Weights of a small GPT-style language model, trained from scratch on English Wikipedia.
Size: 13 layers, width 384.
Training: a variant of Adam for these matrices, 618M tokens.
Each number is 128 + 32 x the weight over the matrix's rms, rounded and kept within 0 to 255. Layers, rows and columns count from 0.

# layer 9 MLP down (transposed), 1536x384, rms 0.0648, rows 752-783, columns 144-191
[[102 157 109  98 147 128 132  81 131 114 152 105 146 131  87 140 109  99 141 129 150 156 154  96 120  90  94 171 143 128 101  80 102 156 124 140 143 173 116 144 109 111 125  85  55 103 135 132]
 [154 131 137 145 112  98 124 147 122 143 141 114 128 116 158 106 160  64 151 139 103 108 108 171  98 167 102  95 141 178  41 125 133  94 135 155 138 128 128 150 113 108 120  96 141  71 134  93]
 [ 85 121 149 145 121  26  99 114 176 156 110 131 132 126 161 212 119 148 175 129 123  95 133  87  88 111 131 128 137  99 124  94 113  65 125  90 127 134 142  86 132 168 106  98  92 154  99 150]
 [108 103 118 120 111 125  58 165 136 116  99 171 169 105 138 100 107 164 181 110 162  93 107 105 101 117 135 155 109 111 146 127  71 102  58 139  68 167 140 122 133  69 104 134 137 145 144 150]
 [142 144 123 168 169 106 126 131 132 165 118 187 173  88 118 140 106 133 217  72  91 208 113 100 150 118 170  96 107  80 138 114 100 118 122 116 104 222 119 154 128 136 120 152 140 176 128 119]
 [106 103 132 114  82 160 108 121 135  98 141 119 158 140 127 167 120 100 209 116 105 131 119 185 127  92 117 156 165 160 137 142 113 145 160 101 222 114 140  81 125 117  99 102 174 121 142 146]
 [ 90 139 102 128 151 110  76 180 157 154 154 155 164  90 131 124 143 190 116 105 148 132 116 146 158 122 116 171 133  90 157 119  67 144 122 157  86 167 123  91 100 141 121 100 125 177 116  74]
 [ 62 129 180 137 143 143 145 167 176 102 119 106 184 124 117 140 148 152  43 144 141 134  87 153  88 130 154 110 137 173 111 125  77 133  94 156 150 142 120 128 108 133 143 123  55 161 102 160]
 [117 104  81 119 147 101 167 150 134 104 127 130 129 122 111 187 130 213 165 142 124  84  97 125 142 140 128  85 117 167 122 182 117 128 138 122 137 133 139  97 176  74 110 133  37 129 108 135]
 [190 134  82 154 103 128  79  85 155  97 133  89 191  96 133 125 106 127 101 129 148  95 147 129 141 101 100 137 104 112  98 154 111 199  98 178 116 118 140 150 158 115 137 130 133 136  95 105]
 [ 99 229 165  85  93 151 153  94 170 127 143 118 108  38 124 137 127 161 131 159  93 117 169  63 193 118 161 140 174 146  70  95 172 104 147 125 178 115 131 196 183  64 155 139 132 149 154 127]
 [121 110 104 120  84  96 101 160 105 122 103  87 105 152  97  98 179 152 130 165 136 170 121 158 159 151 103 130 103  99 148 137 154 133 149 159 149  51 150 118  91 126 168 116 212 105  96 166]
 [214 100 116 113 172 104 136 153 120 128  91 140 108 139 125 158 124 166 195 145 117  62  80 104 101  95 176 134 152 139 152 159  97 102 176 182 182 174  23 177 142 116 161  49 153 135  45 114]
 [194 115 158 112  97  77 127 153 164 169 125 156 188 200 108 157  85 131 115 115 143 116 154 123 129 145 126 104 151 149 115 131 122 142 129 169 138 109  31  91 154 139 160 117 171 127  76 160]
 [115 148 132 115 141 151 149 103 125 114 125 173 147 113 167 142 152 151 148 128 125 141 142 144 113 119 119 134  92  85 169 101 180 143 105 105 152 141  87 100 135 103 131 107 144 147 111 112]
 [152  87 181 102 142 165  97 143 138 128 144 105 122 158  91 175 140 123  93 108 123 139 135 116 130 122 121 125 127 185 174 157 149 134 114 148  68  57 183 132 113 138 135 138 145  95 108 179]
 [112 107  62  67 181 115 104 139 105 115 202 139 156  82 122 148 144 167 115 116 116 213 167 111 166 132 121 171 114 111 154  95  86 110 161 102 148 173 119 127 117 134 158 139 116 116  69 130]
 [113 133  85 169 143 174 113 114 158  68 132 104 175 147 126 122 117 134 176 150 132 143 114 122 116  75 171 121 125 172 171 115 129  53 134 152 126  90 178 144 134  74 149 110  96 112 135 113]
 [178 172 126 142 115 167 135 140 160 141  76 149 146 102 121 154 146 120  99 149 101 159 108 150 103 151  97 120 127 159 125 168 115  84 122 161 135  90 142 133 104 102 161 136  88 153 125 129]
 [135 145 119 172  94 125 100  99  97 142 164 123 121 123  65 103 123 144  97 154 150 142 160 154 136 162 128 123 130 163 104  67 106 127  78 109 109 145 145 196 111 127 159 181 105  98 145  62]
 [109 111 128 111  84 157 117 106  81 127  93 200 102 153 159 163 116 113 180 138 143 102 130 125 135 132 136 157 121 148 173 108  84 173 149 197 116 165 107 107  80 109 132 113 117 180 107  77]
 [145 201 131 122 145 118 125 119 109  99 153 139 164  86 162 124  85 162 136 174 141 162  63 164 121  97 133 151 134 101 102 175 118 115  42  97  87 147 143 140 100  94 162 115 144  96 116 135]
 [117 129 156 165 141 161 139 111 112 142 144 138 152 114 119 104 142 138   0 142 102 134 104 143 114 155 177 146  94 174  98  86 106 156 125  96 120  93  78 115 163 194 125 120 125 153 124 114]
 [125  74 112 116  58 144 149 192 123 144  80 135 165 125 140 141  61 142  62  72 130 110 102 130 126 151 182 180 133  62 100 129 122 187  97 121 100 188 128 140  46 128 119 108 137  95 153 129]
 [150 154 137 104 138 134 113 138 119 120 141 152 112 164 138 105 123 100 204 157  92 112 126 106 118 150 189 124  85  94 171 102 147 118  88 105 135 112 158 131 144 136 105 106 100 149  93 115]
 [ 74 109 108  93 107 169 170 112 140 122 116 103 103 178  90 116 118 179  95 132 118 181 152 124  39 172 114 139 134 102 140  87 142 137  83  68 133 120 140 155 104 154 147 184 118 131  91 138]
 [129  91 148 124 131 124  91  91 138 150 100 107 156 156 136  80 118 196  70  93  90 191 126 100 217 137 177 120 154 106  79 100 188 177  99 137  96 138 154 134  97 136 124 141 119 196 133 105]
 [118 125 110 141 135  90 186 128 133 111 183 136 105 116 120  81 133  72 184 148 174  91 134 114 152 107 176 153 140 128 102 140 116 119 115 202 137 169 101 111 140 102 144 194 153 127 125 155]
 [143  73 191 119 195 132  89  96 102 143 110 110 141  74 104 148 140  96 123 178 147 105 137 151 162 156 114 116  69 134 199  75 149 122  99  94  83 137 172  87 174  86 115 136 147 117  99 164]
 [126  65 109 171 115 159 108 135 112 123 107 133  96 180 111 179  58  78 135 108 152 101 130 115 142 126  44 153 113 146 169 159  63 133 113 116 105 123 100 116 168  97 145 160 170 167 126  93]
 [110 174  94  71  76 117 123 146 108 166 137 148 151 154 147 111 113 116  30 107 192 128 132  83 116 132 137 152 182  87  94 125 146 137 136  82 105 171 138  97 115 116 159 166 157 164 139 100]
 [146  92 143 104 161  99 124 116 181 152 152 114 105 159  82 141 136 152 187 109 145 121 143 172 145 162 160 103 152 123 150  87 119 109 131 157  72 137 162 132  98  82 143 123 131 143  89  89]]
# layer 9 MLP up, 1536x384, rms 0.068, rows 753-784, columns 144-191
[[144 109 166  85  76 146 106 132 122 202 121  80  71 173 113 120 145 156 140 155 147 115 107 116  81 166 126 119 166  95 155  94 183 134 113  71  84  87  98  90 147 162 106 149 151 119 109  82]
 [144  52 212 178 132 188 145 129 139 160 139 214 123 131 114 103  97 102  62  92 140 167 110 151 167 123 158 192 180 155  66 106 169 152 111 119 128 148 133 115  84 162 117  63 179 121 169 102]
 [175 141 162 118 145 179 139 109 146 128 109 154 104  90 146  59 122  63 172 144 147 172  95  96 169 119 185 172 173  70 145 137 123 144  87 130 171 145 139 138 187  93 122  80 115 139 108  90]
 [174  65 105 173 115  75 152 122 102 164  78 182 141 158 108 141 161  73 134 170  62 142  72 149 116 132 123  77 103 144 146 184 137 163 131 121 138 106 125  86 158 173 105 123 129 102 126 137]
 [ 98  55 177  95 116 168 171  67 124 126  41 131 108 129 148 169 160 114 127 138 123 137 130 168 128 114 126 127 133 143 153 136 109  93 112 107  98 120 137 106 101 156 138 167 113 113  80 120]
 [ 99 169 152 165  92  97 114 122 151 105 114  87 111 128 124 155 150 108 145 114  33  96  96  76 143  56 121 203 155 103 122 173 132  98 147 158  80 121 135 113  88 102 158 169  80 173 143 141]
 [216  45  93 113  72 159 127  26  70 155  68 105 147 104 159 109  98 115  83 132 129 117 108 100 119 118 119 139 134 133  62 125 117 102  80 107 116 148 113 148 121  84 108 190 143 108 126  96]
 [139 160 110 178 179  45 155 147 168 116 108 106  67 121 123 145 153 140 123 171 114 156 114  85 165 138  76 242 207 112 140 139 152 175  69  62 126 134 136 121 175 152 100  75  79 151 157 114]
 [125 172  96  82 117 123 110 148 152 160 184 135 168 132 142 111 230 142 116  76  92 106 136  82 100 115 133 162  69 114 112 119 127 171  81 128 129 102 152 110  68 138 137  59 117 150 127 157]
 [160 153 116 176 110 100 121  76  89  97 158 199 202 120  83  80 208  56  72  93 122 154  93 112 156 118 111 148 108 189 121 138 119 145 160  98 148 110 155 113  68 103 111 141 128 169 131 188]
 [184 159 160 158 121 131  89 103 124 160  94 156 169 134 165 135  91  96 141  87 119 119 126 139  83 116 137 119 128 110 138 115 114 114 148 152 198 135 125 107 126 149 164 144  67 172 136  96]
 [105 156 154 126 122 187 137 107 129 136  48 139 143 182  73 121 140 161  88 157 159 113 182 128 138 114 154 181 171 141 135  91 112  94 166 100  89 131  71  68 171 141 113 151  77 137 115 151]
 [136  71 181 161  46 100 159 111 171 109 102 165 143 128 198 109 155  57 103 163 136  87 125 176 147 114 157  78 160 183 177 171 190  62 131 129 163  92 162 151 150 180 120 126 137  86 164 130]
 [150 170 133 112 127  83 109 112 151 108 133 123 113 122 134 107 184 113 102 172  17 132 143 125  57 108  84 122 143 138  78 167 161  98 148 122  77 151 173 151 148 147 121 114 135 100 112 146]
 [135 102 133 105 115 147 180 144 124 189  80 189 124 174 135  75 121  71 130 132 114 137 137 134 154 168 104 129 146  75 114 154 152 183 107 154 119 154  84 100 144 177 181 159 157  88 130 100]
 [146 106 113 141 118 143 120 123 182 140  80 136 127 130 195 159 109 123 111 162  83 155 124  79 104 149 152 114  97  92 114 142 170 149 189 170 127 190 160 156 149 126 159  92  99 113 149 180]
 [150 118 211  96 104 126 167 159 110 133 135 142 107 126 154 175 148 113 123 132 121 141 141 150 148 149  74 162 154 106 112 106 134 192 125 110 110 135  86  92 105 123 149  91 136 157 104 108]
 [136 112 147 114 132 104  69 124  67 152 124 107 110 100 152  95 150 120  99 135 140 146 126 135  82 121 124  96 158  86 101 123 147 131 109 152 137 103 129 152 170 194 114 152 221 139 108 133]
 [183  90 149 135 127 116  78  73  74 140 114 148 126 134 104 150 140  92 115 145  91 166 158 128 102 123 105 137 159 156 124  97 182 207 156 127 112 142 144 162 129 203 119 122 151 114 148 159]
 [ 69 143 107 145 157 134 121 118 108 133 185 110 123  98 112 119 118 124 148 162 100 149 138 128 120 119  98 120 140 134 109 161 150 129 128 166 145  91 143 159 127 103  85 161 120 145 122 126]
 [169 124 128 104 143  90 131 123 180 158 122 170 134 138  93 143 214 157 184 118 114 160 145 149 144 138 145 117 187 169  72 124 130 114  70  95 160  71  87 154 146 150 188 111  93 132 107 123]
 [ 86 153 161  89 145 134  88 124  83 172 177 118 177  76 151 113 107 100 115 149 106 136 109 155 147 131 130 135 105 187 165 138 156 204 127 163 128  68  69 102 109 158 117  97 158 172 103 120]
 [135 151 134 140  69 135 130 154  96 165  87 119 126 139 160 154 109 127  83 139 154 146 131 145 156  79 112 201 152 141 149 167 143 126 130 145 135 130 152 119 120 146 159 154 147 174 100 161]
 [176 115 137 178  78  98 143 123 155 163  63  70 134  59 139 169 120 100  72 132 165 119 107 113  99 126  98 140 146 171  40 143 122 170 182 165 151 150 105 113 138 153 101 199 141 172 161 105]
 [153 148 164 158  95 118 173 134 173 165 138 123 155 134 122 127 141  76 129 178  87 121 165  87 178 126 145 188 114 119  95  47 128  86 143 119 106 101 146 117  98 142 136 176  65 154 160 138]
 [122 121 117 198 158 127 154 170 174 176  94 129 166 171 125  46 120  87 106 119  99 147 214 118 136 133 182 147 132  81 164 100 124 184 135 111 160 118 152 177 134 161 115 109 121 131 138 109]
 [135 133 135 123 131 188  85  87 131 164  55 129 147 113 147 104 151 188 114 120 121 211 114 152 120 135 140  81  71 131 161 103 136 149 147  96 127  87 142 169 143 165 137 105 111  92 118 147]
 [151 105 147 133  79 112 155 150  89 188 114 117 122 145 191  91 105 158 101 227 141 144 140 147 223 123 189 104 134 176 132  91 167 142 153 129  63 157 117 117 160 170  76 120 101 162  94  83]
 [123 159 131 113 144  73 107 124 111 154 147 123 156 138 138 116 157 159 128 138 120 104 124  60 104 132 167  92 146 115 117  44 104 121 156  95 113 140 141  98 142 166 126  86 112 128 145 123]
 [152 148 173  98 144 165 105 148  97 135 153 169 136 108 112 112 144 100 127 134 106 177 204  79 106 127 161 146 145 138 149  58 105  97 122 142 115 144 182 120 192 157 165 142 196 188 169 142]
 [144 126  99 146 102 120 154 168 104 123 164 158 109 114 164 131 164 116  95 126 106 148 147 143 150 107  66 154 150 166  91  82 140 193 179 162 177 105 131 119 159 157  75 171 161 126 123 172]
 [126 136 136  76  96 205  80 160 182  88 174 100 158 120  99 166 120 130 103 162 148 123 118 128 140 115 157 124 110 139  83 157 152 153 110  85 165  76 188 189 137 118 164 131 132 175  95  66]]